Each number is 50 + 10 x the weight over the matrix's rms, rounded and kept within 0 to 99. Layers, rows and columns count from 0.

# layer 3 attention value, 192x192, rms 0.117, rows 43-63, columns 64-127
51 48 50 38 65 47 35 50 45 43 44 41 56 30 51 34 44 53 39 45 62 48 51 47 53 46 46 52 38 65 51 62 56 61 53 49 45 28 65 44 46 63 49 57 49 47 44 50 35 70 62 48 66 55 40 39 52 58 46 55 68 64 56 48
37 69 58 45 44 46 35 49 44 40 53 57 44 52 48 55 43 37 53 59 30 45 48 57 53 50 29 50 49 48 50 57 40 67 45 45 57 35 43 58 54 52 49 71 58 57 49 54 56 67 40 51 77 54 51 54 39 63 41 61 58 49 63 73
37 59 50 56 50 53 49 56 58 50 51 56 44 51 38 54 55 53 63 71 49 47 45 38 30 68 65 44 61 40 33 38 45 46 62 62 40 36 40 53 48 76 55 49 30 39 59 67 59 44 67 52 56 23 32 45 61 50 61 45 44 48 40 61
66 58 46 49 62 47 51 50 56 52 36 53 36 49 50 38 31 47 65 49 36 51 49 80 35 37 54 47 56 68 34 61 43 49 33 62 47 48 52 44 43 54 55 51 41 59 60 70 65 34 57 49 48 48 27 50 48 57 49 34 59 62 69 35
50 62 57 58 46 58 49 55 46 48 47 62 50 39 39 70 60 69 47 35 58 45 51 61 53 40 36 49 48 45 60 40 75 53 69 54 48 49 46 65 65 47 62 58 46 41 35 59 49 44 58 46 67 34 56 57 49 55 48 47 60 35 57 49
57 44 65 54 46 62 31 58 73 56 53 62 58 36 47 39 40 39 41 28 45 68 39 59 42 70 48 43 56 50 60 40 45 55 51 66 40 64 55 32 50 63 41 46 51 40 53 34 53 50 74 43 50 35 60 69 71 40 50 57 47 72 32 48
38 57 42 43 33 36 56 63 43 53 52 47 46 52 34 54 47 34 44 45 48 34 65 56 68 44 47 62 43 49 46 64 47 37 55 58 58 36 48 53 55 46 53 63 57 45 39 56 48 51 66 57 43 40 41 34 40 65 56 57 38 50 51 35
28 70 41 57 48 59 60 34 58 61 52 48 57 31 42 51 54 42 50 38 55 68 57 53 55 37 59 47 57 52 40 42 41 51 36 59 52 63 50 45 54 53 44 56 48 51 47 41 47 37 45 51 61 48 50 39 55 50 49 35 50 55 51 30
54 60 48 45 58 45 44 45 51 44 47 50 57 52 49 41 40 50 73 62 55 31 52 47 52 64 50 40 49 37 61 50 48 55 32 48 49 24 63 59 33 48 43 34 58 48 64 38 44 56 57 50 54 55 45 40 69 52 42 39 58 47 62 39
45 49 28 47 45 50 34 48 62 62 57 69 56 52 54 60 38 48 33 58 56 56 64 53 54 48 52 53 58 37 57 54 46 49 52 34 46 59 38 52 43 66 46 70 58 51 31 39 59 50 47 38 48 38 62 55 48 40 42 53 43 45 51 43
37 58 49 55 46 52 42 53 60 41 40 58 41 33 54 59 40 74 53 44 43 37 27 34 43 57 42 45 48 60 48 69 67 44 48 53 47 62 50 46 33 47 63 54 50 46 46 55 58 43 54 60 57 32 34 41 51 48 65 45 51 49 56 42
51 49 58 61 63 60 59 36 50 43 52 58 33 46 60 53 43 34 56 67 52 42 58 49 61 65 33 52 41 66 61 62 72 60 53 56 56 58 42 54 45 60 40 33 57 49 49 52 59 52 39 59 46 45 31 45 40 58 41 43 54 56 45 43
47 68 60 51 46 50 32 43 53 71 61 49 39 50 44 61 51 45 36 53 38 40 55 41 55 61 48 46 56 55 54 57 48 56 41 66 62 49 60 55 38 51 60 55 59 62 37 50 48 38 51 53 44 59 33 49 13 59 50 59 47 40 52 45
60 75 43 39 52 53 53 53 44 64 62 51 40 57 68 67 51 51 53 60 59 54 54 46 47 37 64 47 59 56 68 39 45 52 50 47 55 55 42 41 42 47 51 51 53 67 43 63 33 51 35 52 62 67 57 34 50 54 68 36 41 64 39 45
49 52 49 53 58 57 46 54 40 55 64 69 71 34 44 34 56 52 48 68 44 66 47 44 42 45 68 52 63 40 50 35 44 55 46 47 46 50 41 56 62 79 43 72 58 41 46 39 45 50 73 55 52 58 60 59 54 60 52 41 49 51 42 66
63 38 65 44 54 55 65 54 51 32 55 39 56 58 57 39 57 48 45 51 46 41 40 55 47 45 43 30 46 34 33 51 59 51 68 55 27 33 62 38 77 65 43 54 48 32 48 42 44 51 57 41 38 48 46 45 54 54 48 31 44 36 53 62
56 49 43 68 48 52 52 57 50 60 58 58 50 53 38 64 65 61 40 45 45 70 56 35 59 45 49 57 72 65 57 38 50 44 47 53 57 44 49 35 73 62 55 47 49 65 39 39 48 45 66 47 63 53 60 46 50 37 68 59 63 41 55 49
75 64 59 37 54 34 46 60 46 42 40 33 62 46 51 49 52 48 58 31 47 50 48 46 67 53 44 52 48 51 43 32 50 42 51 50 58 62 50 61 40 62 57 69 36 54 38 42 52 34 45 45 50 53 56 57 57 41 38 53 43 28 65 55
49 40 60 47 40 46 44 34 33 49 59 44 55 43 52 55 50 16 49 57 56 46 52 70 60 46 41 54 54 65 55 50 41 59 57 53 52 54 38 38 58 45 59 53 58 67 46 50 48 56 48 48 38 58 52 30 64 46 60 65 52 64 47 48
33 48 51 34 42 50 49 49 54 55 42 34 45 33 48 68 56 44 47 31 51 52 48 47 44 33 62 67 68 54 55 56 48 50 61 60 48 51 66 60 52 47 59 51 68 60 54 57 45 41 54 59 29 42 53 63 57 69 44 41 44 48 61 49
50 58 68 61 44 41 47 69 53 69 43 35 68 55 63 54 58 64 67 57 59 54 44 30 57 61 47 58 48 49 55 44 67 50 42 29 43 45 54 51 47 67 33 54 59 34 56 44 42 34 56 46 66 47 46 60 42 47 57 51 53 55 23 40
# layer 3 attention output (transposed), 192x192, rms 0.102, rows 43-63, columns 64-127
56 41 47 44 54 41 41 55 56 56 60 57 37 56 41 53 42 35 40 41 47 56 43 51 61 48 44 50 35 62 52 49 45 35 59 81 54 62 53 41 57 47 58 44 56 72 53 41 42 54 43 38 42 50 47 43 61 58 52 57 51 68 51 51
48 41 58 33 43 54 53 35 48 60 51 42 44 45 47 57 61 43 49 39 65 36 40 52 38 31 45 49 53 44 44 38 56 53 42 54 49 64 55 49 53 44 42 62 53 56 53 44 34 36 51 49 39 50 45 66 56 64 59 48 55 36 42 40
56 47 60 60 57 45 56 35 53 47 45 66 42 48 32 39 41 55 55 54 45 54 50 53 58 47 40 41 57 53 40 49 46 55 41 69 49 49 54 50 60 40 71 49 61 42 69 47 43 70 58 60 48 34 48 52 45 46 43 46 41 56 40 30
51 45 65 52 42 39 52 56 25 47 57 45 38 58 40 47 41 57 51 59 28 43 52 37 94 45 34 63 53 50 69 43 42 67 44 55 50 52 29 40 46 58 67 47 59 58 56 47 35 56 70 41 47 47 31 53 59 46 36 58 56 57 53 58
44 59 61 44 66 50 53 53 46 37 55 42 56 40 54 41 54 59 29 56 56 76 37 47 21 48 47 34 55 51 31 62 60 53 46 51 45 49 49 53 59 37 73 54 59 27 42 43 55 33 40 68 58 63 59 66 60 57 50 57 50 51 58 45
43 47 52 45 67 39 49 42 41 59 50 68 39 62 44 57 44 59 47 49 45 51 60 38 29 41 61 51 51 41 42 49 49 44 51 64 61 27 48 62 48 58 48 49 55 47 57 48 38 39 45 41 49 30 71 45 41 60 59 51 57 38 45 55
50 53 48 74 51 35 48 61 49 42 58 43 61 42 41 41 50 63 44 52 45 63 43 49 49 43 52 64 48 48 51 48 45 51 47 45 45 47 68 61 42 70 53 60 33 64 49 54 50 66 56 54 46 50 40 56 46 35 47 39 64 52 41 38
52 26 59 56 50 49 41 57 65 49 40 52 50 49 67 45 54 42 54 54 67 61 34 53 39 61 42 61 28 46 50 40 46 46 38 52 53 49 59 64 42 37 49 34 55 65 43 41 45 54 51 52 47 46 68 55 59 53 43 61 33 47 50 45
41 38 47 58 23 52 46 39 74 60 55 46 40 34 43 68 57 43 56 55 56 59 38 51 56 53 52 60 45 55 59 62 46 57 52 53 52 52 50 39 56 55 59 52 65 36 50 40 54 29 59 40 58 33 63 34 38 47 56 57 41 46 46 62
45 46 60 44 61 61 53 63 36 53 48 49 61 57 33 47 61 46 43 40 43 47 48 50 34 52 49 46 39 50 41 54 60 61 50 31 43 48 46 59 43 50 46 55 57 38 54 53 40 59 44 46 65 48 31 40 31 66 49 58 35 50 47 50
49 48 77 58 48 59 71 53 58 35 40 35 49 45 49 38 43 50 48 54 46 45 47 60 44 52 60 54 52 56 51 61 56 56 68 58 44 58 43 58 44 29 53 40 56 50 73 50 62 49 50 62 47 46 51 45 53 46 43 49 64 46 34 61
50 35 45 67 31 40 57 58 51 54 45 41 44 70 43 51 52 49 48 52 46 53 54 55 62 58 48 58 49 47 46 38 47 49 37 50 48 50 47 34 60 42 62 60 40 43 52 23 45 32 58 42 49 46 60 58 60 43 48 60 64 55 53 53
40 40 46 61 51 46 56 33 46 34 47 51 41 44 39 30 49 43 41 35 60 59 57 52 47 41 35 51 53 58 49 48 54 59 34 55 51 46 41 50 57 36 59 46 38 53 43 50 52 23 41 48 51 45 47 42 47 31 49 48 56 47 40 57
53 70 45 46 37 44 57 46 52 48 55 58 56 45 43 35 60 40 58 43 61 45 57 40 56 55 48 50 49 59 47 50 43 53 38 56 64 44 42 59 57 65 37 42 44 40 38 68 43 58 49 60 65 54 33 44 33 52 55 23 37 41 44 63
41 43 54 51 41 44 56 47 49 61 43 59 62 55 62 40 36 38 43 58 53 38 60 67 52 40 54 59 69 52 35 44 45 40 49 40 46 48 56 67 49 56 48 58 48 49 42 44 48 68 53 52 46 56 61 28 44 56 59 65 31 49 51 44
51 60 60 46 39 53 52 59 45 66 66 60 48 52 47 57 44 47 66 48 49 43 46 49 44 57 53 58 51 61 41 54 50 49 39 38 58 49 58 47 55 56 56 43 56 40 51 32 49 49 59 56 51 49 52 50 45 68 69 65 52 50 60 45
54 57 43 66 68 42 61 57 66 42 53 60 54 45 51 44 62 57 42 61 67 34 37 49 43 58 67 48 47 47 65 51 46 42 55 64 44 32 74 52 38 46 37 50 51 44 56 41 51 42 31 41 57 58 51 52 40 37 23 53 55 37 26 55
60 53 39 45 50 53 37 50 41 50 56 51 65 52 38 59 61 50 48 42 46 46 52 50 27 45 38 33 58 47 55 60 57 48 42 30 43 24 54 46 36 65 55 47 57 52 56 52 50 29 55 46 55 55 54 56 57 59 38 67 48 45 41 60
46 48 62 76 45 61 40 51 44 47 49 51 37 42 33 45 42 45 59 47 44 45 51 50 50 43 58 54 46 41 48 43 38 49 56 41 46 51 44 61 58 67 63 47 48 60 52 32 43 50 37 56 65 48 43 49 63 44 59 61 35 44 58 70
45 41 53 49 55 66 43 47 51 49 53 41 43 55 54 23 48 47 42 49 54 39 48 70 43 47 45 48 34 36 54 38 28 53 59 68 33 48 50 39 35 44 58 51 50 41 40 54 57 60 53 55 43 46 39 57 41 38 60 54 42 45 61 63
54 40 48 44 51 52 48 52 40 35 64 53 52 50 41 53 60 51 58 56 42 47 66 53 43 53 66 55 54 57 60 55 43 68 60 56 59 49 54 57 56 54 52 50 71 54 61 45 40 53 38 54 49 41 51 42 46 57 50 43 54 67 52 49
# layer 3 attention query, 192x192, rms 0.111, rows 64-97, columns 64-127
52 50 38 52 51 43 34 68 55 65 61 61 46 45 60 60 38 42 50 50 44 59 39 56 37 58 46 74 52 52 65 57 53 70 48 36 63 50 59 71 52 67 37 54 47 59 59 46 48 58 71 30 38 53 43 59 52 30 29 35 47 49 69 46
15 60 43 29 58 58 62 49 51 42 55 52 57 49 48 65 50 34 30 50 52 41 48 49 52 39 49 47 69 46 39 64 52 62 53 67 45 25 58 49 28 55 68 38 50 38 27 38 64 43 58 38 50 63 46 28 55 46 46 49 32 58 61 43
49 41 30 53 40 46 48 53 53 46 40 44 46 41 54 47 39 59 48 31 41 57 40 73 43 61 37 61 52 44 86 62 65 55 37 39 58 63 53 57 46 52 34 59 53 54 64 39 55 71 52 48 60 29 51 69 28 49 52 57 57 31 66 51
52 52 50 59 51 43 41 45 65 69 60 58 36 49 67 40 55 52 39 42 48 53 44 48 34 60 44 52 39 35 50 52 62 52 40 35 58 51 54 63 57 60 41 40 54 63 63 56 45 45 50 53 44 55 41 54 39 40 42 30 61 52 57 65
62 33 38 63 57 62 46 53 46 48 45 38 50 30 41 36 55 50 62 31 55 51 53 36 55 41 43 41 47 53 65 56 57 39 51 51 58 54 43 37 52 47 52 45 54 59 53 48 66 42 34 40 42 54 53 45 57 57 31 40 46 43 54 51
48 51 32 48 49 47 34 23 52 51 55 62 52 50 60 60 52 45 61 51 47 42 57 54 51 48 59 50 51 34 51 63 56 59 60 62 60 55 40 57 48 63 50 38 51 56 43 56 58 51 46 66 43 56 55 42 35 50 46 45 58 58 56 51
55 44 47 46 58 52 57 46 57 67 52 54 54 38 60 44 56 51 41 40 42 57 48 38 44 55 42 48 35 26 60 58 31 62 39 26 54 61 60 45 51 38 32 50 72 61 61 39 35 47 35 36 55 59 59 54 40 64 50 47 43 42 50 54
45 41 47 71 51 31 65 24 40 56 31 64 40 56 58 56 42 71 41 56 39 59 58 55 60 43 49 53 61 47 58 61 47 50 56 52 65 55 43 48 51 42 49 38 53 57 59 66 63 60 50 56 68 47 60 29 47 54 55 46 46 51 38 47
54 41 52 48 41 58 54 50 26 44 47 53 75 41 58 64 57 36 63 48 40 46 39 48 47 47 76 26 62 35 52 69 47 63 61 48 37 52 39 46 40 51 33 33 46 40 48 57 58 50 40 63 58 68 40 46 60 48 41 49 46 45 52 54
39 45 33 50 53 58 53 46 56 68 46 70 33 34 57 42 63 47 51 67 44 45 67 56 65 46 67 52 69 43 57 80 72 53 37 38 42 67 56 43 58 61 61 60 54 30 54 34 76 57 51 59 56 34 52 73 46 55 44 48 56 34 76 62
56 52 58 54 52 58 71 51 51 59 39 52 57 72 53 68 53 56 58 54 48 66 52 43 45 56 38 52 36 52 49 36 71 43 40 60 54 55 67 62 38 59 58 39 15 49 43 61 55 56 55 61 48 69 42 33 49 49 53 38 49 42 47 50
65 50 55 29 46 38 52 34 71 54 54 55 67 50 55 38 51 51 73 63 51 54 47 55 36 55 54 49 27 49 46 46 47 30 42 42 43 50 43 49 61 49 46 66 60 32 44 65 42 62 45 59 39 44 48 45 30 52 51 33 65 49 49 51
45 52 55 47 44 45 30 51 45 46 81 55 57 32 52 74 66 58 32 46 43 53 48 47 63 56 43 46 70 34 53 55 31 59 49 45 41 45 46 56 60 66 50 54 65 39 45 30 39 65 36 40 47 52 35 48 47 60 48 49 36 46 29 50
59 47 35 51 45 65 49 33 36 60 23 40 62 41 52 61 59 55 42 41 65 51 45 48 51 58 50 54 35 48 45 33 50 47 47 47 48 56 65 52 55 55 69 58 54 43 55 52 56 40 35 63 50 35 40 50 75 45 51 51 53 34 38 38
56 44 53 51 43 54 53 52 47 56 48 33 50 54 29 34 52 51 55 45 52 48 54 58 48 49 66 54 53 42 37 62 31 66 51 45 48 49 35 53 50 73 48 49 56 50 69 54 44 54 52 49 53 42 65 62 55 66 60 70 49 51 59 58
29 62 49 62 43 51 53 49 67 66 68 56 46 52 32 53 45 48 46 43 49 41 51 69 44 14 65 56 58 58 40 44 40 40 47 73 27 47 31 43 39 54 85 62 56 61 39 54 48 39 56 58 63 66 44 50 50 59 44 50 31 75 55 56
73 51 49 45 32 40 52 43 50 40 48 46 43 51 57 53 61 47 55 50 56 52 47 51 46 40 58 48 59 46 67 68 55 45 35 23 47 38 62 67 67 27 24 69 42 39 28 48 35 47 52 53 35 61 39 35 46 54 40 49 49 61 41 46
49 23 57 40 53 62 50 51 44 42 36 55 55 51 43 64 45 37 44 64 58 44 37 35 51 48 52 55 68 42 41 47 57 47 70 44 52 57 55 65 39 47 62 35 53 47 52 44 68 35 48 59 59 57 47 33 45 53 55 64 45 62 48 47
58 45 49 35 39 47 53 55 50 54 50 51 35 66 37 57 51 38 49 34 56 29 44 34 41 60 50 58 25 64 41 39 37 75 55 55 63 42 74 36 57 49 47 65 42 37 44 50 69 31 52 47 52 47 19 41 58 67 29 33 27 63 41 34
55 54 53 72 59 56 32 37 56 38 61 60 56 52 45 37 67 51 48 60 47 61 48 41 51 49 41 61 55 59 60 32 55 51 59 46 47 50 52 48 66 47 38 36 53 35 63 31 49 49 56 49 49 44 48 39 43 54 38 52 64 42 51 40
45 58 55 49 47 58 66 43 52 36 46 58 48 50 48 49 54 85 54 61 55 47 49 74 53 72 40 57 42 33 37 60 60 38 50 31 41 51 39 48 67 49 56 35 29 33 71 60 45 48 57 50 53 36 56 46 46 47 64 51 47 57 50 50
29 45 51 67 49 49 44 48 41 48 54 66 41 57 52 61 64 61 49 57 66 51 61 47 67 73 54 50 55 33 45 50 48 50 55 47 47 47 37 50 69 67 55 75 46 47 34 58 58 55 30 60 38 46 48 68 40 46 85 54 49 36 60 41
51 53 48 57 43 53 57 56 40 59 62 69 53 49 35 49 43 30 59 46 47 65 66 45 36 47 55 30 44 26 56 48 52 48 59 44 58 40 49 42 46 40 37 38 37 25 45 47 56 44 52 51 47 49 43 54 51 45 47 56 58 48 51 51
65 61 48 35 41 49 50 45 57 54 57 54 38 58 41 47 45 50 46 68 42 43 39 50 39 47 65 50 52 52 61 63 67 49 30 71 54 37 54 50 58 48 36 37 66 40 62 50 29 49 47 44 51 59 60 39 33 62 52 50 51 57 33 49
44 45 43 49 54 34 52 59 32 40 68 62 78 41 52 43 62 55 37 54 42 48 37 47 56 57 35 44 52 53 53 42 31 53 42 59 57 45 47 49 48 62 62 23 53 66 32 63 58 41 47 53 46 45 70 51 58 39 39 58 57 43 50 57
52 47 40 53 55 56 67 52 57 38 48 40 41 53 74 65 61 44 36 78 55 65 51 38 54 53 45 53 39 35 50 43 35 29 47 39 38 46 63 58 54 58 80 40 47 55 50 45 46 53 63 47 34 51 48 38 67 60 39 48 65 49 52 44
46 42 37 57 54 53 62 33 54 62 43 61 48 33 52 46 58 56 54 53 50 56 47 60 44 45 59 42 37 57 47 43 63 76 41 45 43 69 49 58 41 45 44 45 48 58 57 55 50 30 32 41 56 53 33 36 44 47 41 52 47 52 29 57
51 56 53 60 49 60 33 35 56 66 42 68 63 63 44 50 48 40 53 33 70 60 41 36 45 56 49 41 47 36 59 67 39 67 41 52 63 58 52 65 60 54 35 40 39 75 52 42 44 53 55 55 59 61 49 56 35 68 40 40 56 29 44 62
30 33 40 49 48 60 54 45 44 42 40 58 66 63 41 48 35 48 64 47 48 56 58 34 44 44 53 62 37 38 51 59 38 49 65 32 39 50 46 42 44 56 64 58 46 63 34 32 37 64 49 48 39 51 53 54 45 62 24 31 42 53 32 55
52 52 49 38 56 50 60 58 45 57 31 41 43 65 68 49 34 25 72 44 50 54 34 32 21 63 53 63 34 52 67 43 48 44 49 54 63 57 35 39 51 59 28 46 55 35 57 41 44 64 36 72 49 57 58 46 66 55 49 46 53 40 58 57
53 43 35 29 57 48 37 39 44 45 42 58 32 59 58 56 45 50 57 48 51 48 50 34 54 48 48 45 68 50 72 37 55 51 65 64 44 51 41 43 44 54 39 51 60 50 32 75 50 55 41 52 40 52 49 57 57 63 46 46 43 60 58 38
35 49 53 48 55 50 55 36 52 39 56 61 56 46 34 24 30 50 62 42 47 52 50 58 48 48 46 62 60 51 39 58 58 45 43 71 40 29 51 35 59 51 74 71 66 56 45 51 56 54 51 53 59 60 32 57 31 70 38 44 44 27 56 38
58 36 50 61 38 42 49 49 39 35 56 46 44 55 32 47 56 56 63 60 59 54 51 62 61 50 45 60 51 52 42 50 43 31 65 47 50 46 39 60 52 46 52 32 47 37 51 52 55 44 62 72 43 57 50 60 51 58 51 49 54 57 55 52
55 31 55 63 41 47 38 46 46 61 65 57 29 54 62 51 42 47 50 50 53 58 44 64 44 38 42 63 49 59 69 70 68 56 44 51 41 41 55 49 53 41 35 55 56 39 60 46 58 47 64 45 47 34 60 49 52 55 43 47 64 46 59 56
# layer 3 attention key, 192x192, rms 0.111, rows 64-96, columns 64-127
53 48 46 67 53 53 43 35 50 46 46 39 37 47 54 51 50 47 50 41 52 47 43 41 37 45 45 53 39 43 75 29 57 57 48 61 33 57 55 64 51 30 38 53 59 45 65 50 54 58 54 48 43 47 56 57 50 48 56 58 56 41 42 63
59 61 55 49 58 36 45 49 60 48 51 35 63 63 68 51 60 57 63 47 60 58 51 56 72 32 43 47 43 41 44 54 58 62 51 30 62 55 37 66 72 55 31 37 50 61 54 56 53 53 45 59 67 54 63 73 41 63 44 49 57 56 41 47
57 59 54 69 60 60 44 48 51 41 52 48 41 60 44 36 44 43 44 56 71 47 39 40 62 33 50 42 33 54 52 50 38 45 56 32 34 53 52 67 65 47 43 52 51 45 40 57 48 43 37 44 50 54 51 60 48 37 46 48 43 66 51 47
73 45 32 47 45 36 41 50 56 47 58 50 48 76 56 42 57 43 55 43 56 45 40 55 43 38 44 57 43 57 70 46 53 41 63 53 39 53 67 49 57 29 40 39 50 39 65 64 54 43 42 38 55 35 52 28 79 40 61 55 46 50 53 48
39 57 52 46 36 49 48 31 51 55 49 44 59 49 60 45 50 64 43 61 53 45 40 42 55 49 58 43 57 31 51 43 47 52 46 44 47 48 42 72 39 72 50 34 55 50 49 48 39 42 42 65 63 57 35 58 41 65 51 51 64 51 48 54
59 66 36 35 40 37 54 73 68 47 51 40 43 52 44 49 54 54 68 37 67 51 36 58 43 48 31 53 39 44 46 52 37 63 43 38 62 43 32 61 55 45 38 59 53 44 43 55 59 72 44 40 62 28 70 57 54 47 61 49 41 41 65 54
68 52 47 67 45 43 36 54 47 66 57 45 52 48 44 45 68 73 42 60 38 51 52 37 49 41 54 29 51 62 61 49 61 57 59 68 39 37 54 67 52 27 43 45 45 44 50 56 67 38 61 38 61 68 45 37 37 44 47 47 56 31 49 64
39 46 58 62 53 41 56 44 58 43 57 40 49 34 65 63 58 38 53 44 46 52 58 44 55 45 34 59 53 68 51 62 56 41 54 45 42 47 30 46 40 77 68 54 43 58 33 41 68 46 53 53 25 50 60 56 50 30 40 59 53 56 57 56
40 75 46 44 46 42 40 40 51 67 41 65 42 59 42 49 66 70 52 54 50 68 35 50 50 55 42 51 54 48 39 52 61 58 35 50 58 62 46 47 50 26 72 64 51 19 52 33 44 50 38 40 46 26 53 45 48 48 58 60 48 34 59 47
65 31 52 59 44 53 53 56 36 45 56 60 31 47 51 54 60 37 64 59 41 48 44 49 28 65 64 48 48 55 65 30 33 41 65 62 52 61 52 67 37 43 50 60 33 49 56 53 40 64 54 38 55 55 49 63 81 49 44 51 62 28 42 54
53 65 37 65 41 32 39 49 71 37 61 38 35 56 42 60 52 50 69 59 57 57 42 38 45 36 41 54 43 62 64 37 56 46 50 44 67 30 61 53 59 54 31 52 58 43 45 33 44 51 54 41 70 54 59 63 50 42 37 49 43 42 59 70
67 47 61 43 42 48 64 62 47 43 63 31 61 64 54 61 59 47 52 62 52 57 43 40 61 50 44 43 41 57 39 49 70 67 75 34 69 55 35 58 44 29 40 65 56 56 56 60 43 48 42 54 59 58 45 48 55 58 47 37 42 36 38 53
44 51 50 42 66 38 43 49 54 42 33 44 60 39 67 36 37 62 48 60 39 61 48 55 71 44 51 38 54 69 36 57 56 45 45 64 54 59 61 51 34 87 46 42 44 66 25 52 55 65 52 67 57 52 39 49 31 54 63 64 46 62 54 41
41 53 49 51 37 65 29 48 64 66 52 45 41 57 56 38 47 30 66 43 49 49 57 40 62 38 50 63 46 38 40 58 37 50 40 41 52 52 43 58 46 47 55 62 62 48 37 61 51 58 29 43 55 61 37 43 39 40 50 48 39 56 39 38
26 23 65 54 49 56 53 55 45 69 42 61 40 21 66 36 49 48 45 60 46 29 44 55 45 41 70 44 59 63 35 55 70 41 45 65 37 50 58 34 59 55 56 44 48 73 59 56 49 52 62 68 64 62 62 42 33 41 54 58 46 49 34 59
53 43 44 55 44 32 70 60 51 40 66 66 41 65 52 62 55 50 43 52 45 39 56 69 51 60 48 42 44 41 52 58 46 52 62 39 61 47 58 53 52 45 37 58 53 36 46 64 59 65 45 30 37 41 39 55 57 31 56 56 68 32 65 31
46 80 74 30 47 52 34 43 45 47 40 46 50 45 48 50 62 38 47 47 54 62 47 52 64 64 50 38 60 59 37 39 52 48 61 39 59 40 42 44 62 68 73 49 29 46 47 54 53 56 48 65 55 63 42 43 45 44 65 45 57 62 41 44
60 67 39 58 49 29 45 52 36 53 55 30 45 49 49 54 35 42 56 32 50 66 24 62 58 55 51 34 39 52 59 45 57 54 58 32 36 45 58 51 48 51 44 54 57 34 46 62 50 42 40 34 62 80 55 60 47 40 48 38 49 45 72 36
30 42 42 58 59 18 56 47 61 53 57 44 54 48 43 50 36 53 59 54 44 46 39 56 48 42 44 63 52 45 55 53 27 49 42 54 58 42 49 55 40 61 49 39 58 52 39 50 26 54 41 34 55 52 59 47 54 40 67 34 61 47 63 49
25 54 45 54 57 50 38 61 30 52 46 59 59 59 61 44 47 52 59 66 34 35 44 41 32 52 54 40 49 58 51 29 61 63 55 44 49 67 42 47 46 58 70 49 49 45 61 56 61 45 61 40 60 31 44 49 47 49 60 44 47 68 58 38
48 34 68 37 44 47 44 62 43 47 41 49 58 47 44 48 43 71 48 52 53 41 63 43 44 56 41 24 61 51 47 51 46 50 62 46 38 64 44 34 49 45 47 52 55 46 48 34 44 40 57 45 51 48 44 45 58 46 45 38 59 39 44 33
57 50 36 39 57 51 34 76 36 30 47 53 39 53 33 55 34 59 45 53 55 50 51 43 52 47 59 59 61 60 49 46 58 36 57 61 56 51 67 36 27 58 63 58 40 51 35 31 49 62 49 20 48 64 49 36 45 52 44 54 62 35 66 64
34 64 48 50 40 46 59 75 41 58 38 60 44 18 44 42 56 56 69 56 44 31 57 59 52 58 45 62 46 43 32 50 58 46 55 50 43 52 40 55 21 64 54 45 45 55 45 41 43 55 50 47 69 62 50 61 42 49 59 55 49 43 45 42
59 68 67 43 53 46 55 49 38 40 42 44 48 52 54 60 42 65 49 65 53 49 51 52 66 55 49 55 67 41 57 56 55 43 25 54 55 51 40 44 26 41 40 36 49 54 39 58 67 60 55 51 37 60 55 64 49 50 69 51 33 47 45 33
38 66 50 72 48 70 49 50 56 53 30 52 61 66 44 50 21 48 53 42 67 53 52 60 33 48 57 61 41 38 53 53 53 58 51 58 38 42 64 49 46 20 56 46 45 38 33 43 39 45 36 45 52 34 35 55 63 60 47 35 53 63 62 38
41 52 34 56 39 26 27 53 61 40 58 51 52 45 31 55 47 67 46 62 50 38 64 53 48 74 52 45 52 63 29 43 52 56 34 21 49 46 60 57 45 70 49 56 41 21 37 64 55 48 47 53 51 49 29 34 57 42 49 63 33 55 66 68
45 38 67 32 42 52 53 48 58 34 49 73 28 54 50 50 36 56 41 37 57 63 44 65 49 37 61 58 41 57 51 47 55 64 48 46 65 54 53 57 65 61 47 52 42 41 41 57 52 61 41 48 45 61 47 30 43 29 75 50 45 50 49 42
45 42 54 59 42 61 38 53 41 36 49 35 37 43 63 53 30 52 52 48 58 51 47 59 59 53 72 41 48 54 34 37 58 37 57 52 48 29 62 42 56 52 33 40 60 53 71 44 41 55 54 65 52 46 42 54 44 58 36 63 49 63 48 50
60 53 60 52 52 42 42 45 30 51 37 58 46 54 53 63 37 28 38 44 52 45 48 52 72 55 42 62 43 68 65 30 39 45 44 32 55 60 48 57 50 49 62 62 54 47 42 57 57 43 47 64 31 38 31 36 47 66 66 62 34 31 58 59
46 60 66 38 52 53 55 44 62 50 47 51 50 40 44 75 47 63 54 37 48 38 70 63 52 41 38 63 61 45 50 43 70 47 47 40 45 41 64 48 47 37 49 46 45 44 49 65 46 41 56 36 56 62 60 53 30 78 49 40 31 63 47 48
50 68 54 50 55 56 69 51 57 69 60 49 52 45 54 37 65 58 63 38 51 53 47 56 63 46 50 41 58 50 49 45 49 28 42 43 51 50 38 42 63 54 66 59 50 56 59 42 48 55 55 60 47 61 40 37 30 56 50 25 51 40 53 52
73 55 32 54 43 41 51 52 48 37 48 70 59 70 52 42 50 48 57 42 43 47 52 53 59 39 56 44 40 40 39 41 50 51 60 67 39 42 53 38 43 58 46 38 51 30 45 50 57 58 70 69 39 69 71 57 59 59 60 48 56 37 56 47
39 72 51 31 54 49 44 62 51 57 40 68 52 56 48 65 52 43 51 44 51 54 47 30 49 42 65 30 52 53 52 65 51 68 60 38 40 44 44 46 40 53 65 56 29 37 50 48 60 61 59 41 43 69 44 55 43 40 40 46 52 61 69 57